Each number is 50 + 12 x the weight over its row's rms, rounded and kept within 0 to 99. Layers, rows and columns count from 0. The size before them is the row's rms in percent of the matrix's.

# layer 2 MLP up, 384x96, rms 0.0746, rows 362-383, columns 0-95
088:49 50 22 52 66 41 55 58 40 45 40 13 62 58 57 64 61 57 44 45 60 29 61 29 39 35 52 56 49 51 52 48 39 56 28 68 54 43 59 59 37 45 43 56 47 39 69 41 29 54 60 43 34 45 45 52 59 32 50 50 31 69 45 48 38 45 53 57 53 34 44 67 28 68 69 61 47 63 42 33 43 32 68 67 74 40 58 49 46 52 55 57 45 62 63 45
094:47 53 45 79 45 48 44 46 74 49 66 62 45 49 78 70 58 64 32 53 34 46 32 56 60 50 50 45 69 59 48 75 38 46 37 52 54 31 74 53 15 45 50 43 64 44 58 53 55 42 24 47 58 62 36 44 47 42 62 55 45 53 50 55 61 55 64 64 48 59 25 34 47 56 41 42 70 56 51 49 41 46 60 58 53 25 55 59 45 54 70 36 41 51 53 52
096:51 42 47 70 48 72 35 40 50 45 40 44 42 45 45 37 59 34 58 78 52 42 41 47 55 64 74 31 45 54 51 47 59 55 37 47 68 60 50 63 33 51 40 29 52 45 61 50 52 53 42 55 75 51 37 57 55 66 56 60 50 54 43 59 23 82 59 51 44 54 27 59 30 45 31 73 54 55 56 45 43 50 45 59 62 45 70 46 51 52 44 41 65 48 73 22
099:58 59 46 46 57 42 45 36 57 56 58 34 43 71 44 43 54 44 62 58 41 60 57 21 67 37 42 49 71 24 40 55 59 46 70 36 52 63 41 42 47 69 61 37 50 64 67 61 51 43 43 55 41 32 53 45 57 34 50 64 36 45 52 29 44 36 59 81 43 55 59 43 67 40 41 61 56 31 39 68 72 61 64 59 71 55 44 57 39 51 46 46 63 59 58 69
092:59 55 43 59 62 38 40 56 39 48 44 42 37 67 66 58 41 44 52 51 48 51 41 68 52 65 58 53 49 53 53 57 35 74 58 61 39 52 35 61 30 33 58 50 61 59 31 76 47 53 62 56 30 62 25 27 56 44 35 59 33 39 42 48 49 59 45 39 68 47 69 55 44 53 21 59 59 53 54 61 66 51 69 64 37 43 66 44 54 26 70 66 33 50 56 51
106:34 53 36 44 56 49 42 35 42 53 34 52 37 56 75 58 49 52 38 54 72 56 34 39 58 44 29 64 70 41 37 52 63 54 39 56 46 83 32 46 59 50 75 33 44 43 51 35 30 42 51 52 50 47 45 61 57 45 42 53 30 56 59 44 41 32 62 81 57 42 55 53 61 69 61 48 53 45 51 48 57 42 51 61 74 62 47 34 43 51 60 67 44 46 68 27
103:48 46 41 63 43 56 59 28 49 72 41 53 47 59 47 57 58 59 44 44 61 66 52 42 61 39 65 42 64 43 53 61 48 42 47 45 41 63 54 66 53 29 56 42 30 36 33 66 66 79 56 50 48 77 62 51 47 41 46 49 67 38 28 47 54 56 60 54 37 51 60 65 52 41 53 39 63 65 41 63 75 49 68 52 52 76 33 51 58 42 35 59 55 60 77 24
083:70 38 46 56 28 41 60 58 47 58 65 42 28 58 56 34 23 41 49 30 66 46 60 71 40 71 33 35 49 42 44 55 38 72 64 63 41 50 55 57 59 44 55 45 33 43 54 61 48 49 70 35 52 68 64 47 59 49 39 58 25 42 48 71 40 46 58 46 70 51 52 50 49 62 59 59 42 45 37 16 67 61 53 70 47 35 58 50 45 56 47 53 57 47 44 65
091:43 42 69 60 31 58 82 42 51 28 37 42 43 52 52 56 42 52 60 52 56 42 62 24 57 45 43 52 53 51 39 29 59 40 41 34 41 69 46 66 49 50 52 54 69 55 43 46 65 21 68 54 46 51 36 46 42 41 61 60 45 29 42 34 36 33 43 60 70 54 90 43 54 57 48 54 70 56 57 68 56 49 41 32 55 35 43 54 60 44 45 48 47 58 50 59
113:39 53 30 34 53 57 54 43 48 28 30 39 45 64 45 53 53 70 44 60 68 46 45 51 58 37 77 18 54 49 74 37 54 48 58 51 57 61 51 41 59 55 54 49 48 55 64 58 50 46 51 59 39 55 31 51 58 31 39 67 37 44 43 28 55 45 44 58 11 57 34 61 47 61 61 79 45 57 38 45 58 54 41 66 51 59 49 25 55 59 54 63 50 61 61 52
091:34 33 51 53 31 57 51 49 63 58 43 47 51 67 56 65 35 68 35 41 75 53 54 49 59 58 50 51 30 29 47 42 43 56 36 54 40 59 68 56 21 47 52 40 56 56 19 47 41 25 55 54 63 70 37 54 58 71 54 39 49 52 37 58 49 59 68 39 62 57 43 34 51 42 59 32 52 61 46 46 57 65 46 58 44 48 23 54 47 48 43 53 36 41 20 34
101:53 48 33 37 36 66 48 59 35 59 44 40 56 57 41 55 51 69 44 53 52 71 46 54 60 51 66 46 43 83 47 29 55 65 53 52 44 46 58 38 44 40 32 65 50 46 58 46 40 54 59 36 61 45 30 43 37 29 29 48 26 64 31 28 43 57 44 67 45 64 43 45 31 59 57 49 36 50 39 43 56 48 54 51 52 71 33 52 40 54 41 66 80 74 57 39
099:68 50 47 45 21 42 50 37 49 53 62 20 53 48 43 49 25 37 44 42 49 50 42 45 54 50 47 41 58 59 59 56 36 50 42 41 53 30 61 34 54 59 58 81 64 64 29 66 38 67 51 51 75 42 43 63 39 61 51 35 48 30 36 36 56 44 55 54 71 38 54 48 33 75 61 34 43 64 68 37 58 62 47 49 36 44 57 63 48 50 49 40 51 46 29 57
082:40 68 46 52 75 57 41 73 52 46 34 53 54 66 59 59 43 41 48 73 83 37 64 46 59 62 53 44 62 32 34 38 49 34 71 49 59 53 24 47 63 46 51 56 67 48 64 56 52 48 47 46 56 47 56 63 54 52 48 51 40 42 52 37 43 51 54 66 60 70 44 53 45 59 44 45 82 57 40 49 77 42 37 57 49 48 54 51 28 27 41 49 35 49 29 67
088:54 37 54 63 59 47 48 20 52 64 42 53 54 48 64 61 36 39 68 49 54 43 58 40 67 48 39 24 69 58 51 50 23 58 62 48 48 34 34 64 66 45 44 54 37 53 68 53 71 62 70 65 60 62 42 55 42 57 43 64 46 45 44 53 30 37 54 56 60 41 44 53 38 44 39 37 51 68 63 44 46 68 90 54 47 39 40 63 47 46 46 54 38 43 44 27
097:43 62 44 57 55 54 67 67 61 26 56 43 44 58 41 42 50 51 66 51 62 43 52 47 38 35 42 39 50 51 48 58 37 50 49 43 64 38 47 66 61 54 67 34 71 45 53 57 42 74 48 60 61 58 60 67 38 41 41 54 50 35 51 37 41 36 63 55 41 59 34 49 30 45 57 27 46 44 58 34 74 35 73 52 49 77 58 41 60 62 48 55 51 65 57 92
105:43 42 47 57 47 41 28 44 38 40 46 33 46 64 48 46 24 48 54 53 50 39 76 33 58 34 75 43 57 37 57 54 50 47 37 46 37 63 36 56 65 64 34 50 37 60 45 58 42 62 35 52 52 28 47 55 49 71 52 62 51 32 55 43 36 64 65 41 39 60 36 42 36 71 40 39 30 43 20 49 61 47 47 56 41 67 30 53 49 41 49 68 48 76 53 61
105:44 46 47 57 43 59 28 58 47 48 44 39 54 50 40 36 54 57 46 51 54 42 49 42 74 48 55 41 40 43 34 40 71 67 70 73 48 53 35 58 52 17 34 68 49 42 29 59 46 42 31 57 66 51 71 49 74 41 67 31 52 46 51 59 60 44 36 47 40 55 33 56 35 49 33 52 62 40 50 53 54 35 31 57 64 24 57 48 62 45 51 46 44 80 59 48
095:47 40 49 52 66 56 41 75 28 64 40 25 44 64 53 66 44 60 26 49 45 51 53 49 54 41 68 52 37 47 55 62 53 53 37 62 80 44 49 51 38 28 37 56 64 45 62 47 46 35 53 53 34 52 60 40 37 33 53 45 48 55 67 55 64 69 53 49 51 46 46 49 29 69 56 62 35 52 63 58 38 53 75 63 64 60 52 76 46 47 52 72 50 61 75 50
104:62 63 44 68 38 39 35 63 59 53 46 37 20 48 42 65 47 58 52 63 24 55 52 36 62 64 64 59 59 34 49 50 46 44 64 48 40 29 34 29 56 45 78 57 42 39 66 40 47 64 42 48 51 47 43 27 45 30 45 55 52 71 55 66 58 51 62 78 61 48 59 56 51 37 45 67 43 35 51 46 48 36 70 55 45 54 67 35 41 54 60 54 54 29 56 57
096:58 49 47 63 59 64 40 48 64 43 31 28 38 40 47 30 52 42 29 54 23 42 52 64 56 55 57 55 46 63 54 57 31 35 55 33 52 36 50 32 36 34 48 53 39 49 50 46 38 34 67 47 51 49 49 56 80 28 53 54 39 72 59 58 66 46 71 54 51 38 40 54 29 43 56 36 49 75 65 50 46 23 36 53 70 49 57 49 42 57 32 46 58 51 41 40
091:63 44 31 42 34 32 54 41 49 59 59 32 49 42 65 62 59 59 65 38 58 43 48 54 57 71 34 20 47 57 65 34 47 60 56 49 55 65 36 51 54 57 48 38 53 65 65 57 42 51 56 58 51 55 53 52 37 67 35 56 34 42 55 30 23 74 42 39 53 46 61 33 41 66 42 45 64 84 23 43 58 45 48 49 46 43 64 46 52 43 42 49 62 40 58 72
# layer 2 MLP down (transposed), 384x96, rms 0.0743, rows 362-383, columns 0-95
092:43 47 49 41 34 54 62 42 78 29 46 47 38 40 50 45 54 41 39 46 46 33 48 47 40 50 34 42 54 66 46 35 41 28 51 52 24 58 41 31 42 33 65 58 30 59 52 31 56 35 45 44 41 41 47 41 52 52 44 51 53 29 40 68 49 52 64 53 41 56 50 35 43 40 50 52 46 49 52 48 63 75 50 13 70 43 55 42 36 15 44 45 47 30 41 52
081:56 35 65 66 67 51 31 55 45 49 51 27 43 42 38 77 52 47 55 34 43 33 34 57 52 54 48 44 38 57 47 68 48 55 64 44 55 52 49 34 37 67 66 52 58 70 40 47 64 38 38 67 57 45 65 52 60 43 43 42 48 58 30 62 35 67 52 60 48 49 71 51 63 39 59 35 25 32 40 66 69 70 64 69 42 67 61 53 49 43 43 62 46 32 63 42
063:58 39 54 56 58 50 34 56 62 51 27 41 52 39 43 55 37 75 69 33 38 63 50 56 30 48 49 43 62 52 40 55 44 46 69 56 49 64 51 31 51 56 51 29 65 56 60 60 63 59 38 55 35 54 49 49 59 27 48 43 48 47 46 53 73 44 56 78 40 49 72 47 45 52 77 63 64 63 58 59 29 38 57 46 69 73 53 68 48 46 69 27 54 52 46 65
099:42 35 47 50 31 56 40 35 61 45 61 42 38 14 47 41 30 50 54 49 32 48 34 51 38 65 61 45 33 46 69 47 35 58 56 69 46 40 44 64 47 26 41 55 49 25 56 42 45 64 41 49 69 62 38 40 32 62 57 50 49 44 42 53 39 68 51 46 63 38 28 39 41 42 63 30 33 49 28 52 47 51 53 63 21 36 62 44 59 49 55 45 44 43 35 45
106:57 57 41 47 64 46 50 34 50 51 47 34 34 57 53 48 54 43 53 43 70 46 59 56 50 64 37 51 63 50 50 35 34 47 69 53 58 33 52 48 47 48 27 32 59 34 36 75 47 62 43 36 40 57 51 74 52 56 81 55 20 33 43 66 65 60 33 33 57 68 43 66 56 56 54 45 49 40 58 46 42 61 40 55 45 24 59 48 63 26 64 42 38 42 62 61
102:55 48 50 49 81 34 49 45 38 50 46 55 48 53 65 52 38 56 57 66 56 41 49 49 39 39 64 31 28 55 45 50 55 58 35 28 48 63 49 38 50 52 81 44 57 32 45 23 59 45 32 70 43 29 64 49 55 52 45 51 62 59 40 41 50 52 55 54 42 50 63 51 56 50 38 48 51 57 29 45 56 54 39 59 23 44 49 56 37 72 21 46 62 19 33 43
118:43 64 46 46 48 30 66 36 45 40 44 43 58 39 55 49 45 57 50 37 50 42 36 39 51 31 58 59 77 47 45 61 57 61 53 43 49 60 48 52 21 39 55 46 38 47 59 66 80 59 37 35 54 41 46 65 64 37 29 52 68 45 56 19 44 67 45 54 39 45 53 52 57 57 75 51 82 55 47 57 36 51 32 42 31 70 56 31 46 69 46 53 54 53 60 54
068:29 53 80 51 61 54 46 41 50 49 34 60 68 36 39 71 47 63 49 27 62 58 26 55 51 51 49 69 27 63 62 39 49 40 72 54 66 65 36 47 56 46 53 41 40 42 39 40 50 40 43 54 55 51 53 77 46 51 48 53 61 61 67 43 56 33 56 35 39 38 45 35 68 38 63 45 56 49 53 70 31 53 54 58 52 68 42 70 61 48 66 42 60 49 73 38
087:54 42 55 52 44 44 51 59 32 52 57 33 48 32 43 45 69 42 57 75 69 59 46 56 49 36 46 26 45 35 60 50 42 39 46 54 50 39 51 44 56 50 31 43 68 56 40 45 35 44 65 42 40 32 50 49 34 67 52 42 42 26 33 52 57 23 43 31 46 40 67 55 56 33 46 66 61 51 16 37 47 45 48 60 38 33 41 41 69 58 54 43 19 50 47 58
144:65 55 63 51 37 48 43 54 40 57 41 48 56 55 41 39 48 51 55 54 60 54 42 68 51 49 51 62 42 62 55 37 52 40 48 59 65 56 33 54 19 38 50 37 34 46 30 39 46 51 55 43 49 72 63 45 61 47 58 49 48 63 47 66 53 36 49 63 65 39 55 39 40 63 33 68 75 52 64 37 30 45 37 21 40 33 37 36 38 41 63 23 76 49 26 61
105:45 44 42 33 35 38 62 30 66 41 60 56 58 42 49 51 40 43 44 49 64 33 51 51 61 56 30 43 76 26 45 31 49 42 50 41 39 62 43 59 43 50 44 53 44 42 50 55 73 59 63 53 62 66 44 60 63 59 42 53 52 35 52 43 50 38 25 65 41 53 72 45 51 52 33 40 53 69 31 22 73 61 47 67 50 47 56 70 51 61 40 75 51 28 54 51
110:37 62 46 45 48 55 47 37 57 42 66 50 29 35 53 59 41 42 43 49 34 51 46 56 55 52 28 36 67 45 44 72 32 58 51 49 45 28 33 41 54 63 74 54 60 27 56 61 53 51 55 50 47 47 56 56 52 56 48 62 43 44 37 60 29 45 70 53 45 60 64 43 45 69 76 32 51 55 37 43 57 64 53 82 52 48 55 32 55 59 48 13 64 41 58 65
093:40 63 77 39 66 47 60 42 60 60 34 53 57 35 60 48 45 64 43 49 63 66 40 37 50 29 72 17 34 59 59 46 54 63 65 34 61 57 51 65 43 41 44 35 39 62 44 70 46 59 45 42 26 43 69 60 47 57 61 51 53 66 66 57 50 43 58 42 42 36 62 26 74 54 52 52 51 66 34 41 61 54 41 47 58 38 53 35 47 50 50 62 28 43 57 61
086:47 48 45 54 51 51 31 49 43 29 54 36 40 28 42 30 45 29 44 44 24 58 38 43 28 46 57 79 49 29 32 44 51 39 46 60 54 60 60 59 49 44 46 41 32 31 61 65 70 48 64 54 32 38 39 68 56 41 41 42 51 56 50 44 34 67 68 37 46 30 50 77 47 52 47 41 36 45 57 47 51 46 54 43 21 58 49 28 50 57 47 53 40 39 44 62
092:58 41 61 44 64 46 58 47 36 47 27 48 56 49 58 47 52 47 50 39 58 44 59 56 27 35 48 62 52 66 67 49 40 36 49 66 61 58 50 34 59 69 37 63 49 48 63 47 48 42 26 50 42 39 49 63 48 59 20 53 70 55 66 56 71 76 34 27 49 47 68 47 52 46 33 35 40 58 51 41 46 54 53 46 33 69 66 47 34 19 59 54 56 45 49 73
094:46 59 48 49 68 41 48 64 63 43 42 28 52 18 53 37 57 46 67 46 29 44 46 56 35 66 37 41 47 53 34 49 73 54 44 59 62 55 45 57 49 61 75 36 40 59 49 40 46 31 45 63 58 69 55 46 23 54 66 64 38 62 31 48 36 39 76 44 58 47 63 50 44 57 47 47 50 42 60 41 44 55 65 51 45 81 28 45 70 50 54 55 46 47 50 32
103:50 46 48 68 59 48 34 52 42 66 35 33 60 30 44 68 57 56 71 63 47 68 53 56 46 59 55 15 65 36 49 63 40 52 47 53 70 41 55 55 49 65 44 63 57 63 61 56 35 29 41 59 46 46 42 38 36 39 54 68 47 53 48 58 47 37 59 51 62 33 34 52 34 57 57 33 26 58 59 61 35 38 55 65 66 50 84 44 68 42 55 45 44 39 47 50
074:66 41 49 48 48 35 34 50 43 45 41 46 55 37 40 52 58 48 71 39 40 65 48 32 30 29 47 44 53 67 62 44 57 58 32 32 46 50 45 30 35 54 42 62 57 58 69 43 50 46 61 32 31 56 30 37 53 66 20 49 40 42 51 67 48 37 70 49 60 60 40 44 55 61 66 50 46 65 58 75 45 54 57 49 37 44 56 66 28 48 21 67 44 37 47 46
069:44 61 59 39 53 56 46 58 62 40 44 46 54 40 36 49 42 28 31 43 57 48 23 46 44 44 44 38 51 55 38 51 56 51 37 46 37 60 66 25 30 53 52 39 50 13 44 60 56 30 35 51 53 41 21 54 41 45 49 57 36 51 38 49 44 48 43 50 45 55 74 30 54 41 40 31 56 33 31 39 62 47 45 52 57 54 58 50 36 38 29 28 59 25 43 64
104:65 57 45 12 54 48 49 66 64 52 32 49 52 36 66 52 42 41 56 58 46 43 56 52 62 79 38 25 37 61 51 45 48 68 62 54 45 60 52 58 62 46 41 65 61 41 41 56 48 73 45 44 32 32 51 42 60 39 54 47 77 71 49 42 41 45 66 31 29 48 55 29 40 55 33 54 61 39 32 48 49 42 52 27 53 31 48 49 53 49 37 58 63 61 51 50
093:53 59 73 29 54 70 54 58 56 42 41 45 49 39 47 67 50 47 45 65 41 42 37 46 47 66 37 35 28 48 33 48 31 48 36 32 52 70 61 54 61 43 57 58 63 56 57 58 44 76 51 62 47 29 61 57 30 46 47 45 31 54 56 46 29 64 50 24 34 41 64 27 60 67 56 62 64 40 27 35 58 37 39 50 39 43 33 53 52 46 48 47 52 52 65 62
108:50 49 52 40 38 62 75 84 44 36 38 52 52 42 49 51 62 61 59 51 47 37 66 49 74 50 59 40 58 37 29 56 29 78 62 66 46 42 59 38 51 66 46 40 53 63 63 54 53 50 51 58 28 41 57 50 43 25 65 55 50 37 36 51 49 36 74 60 49 50 62 30 41 67 69 49 69 44 44 58 54 61 57 41 67 55 49 52 52 51 56 39 46 62 66 31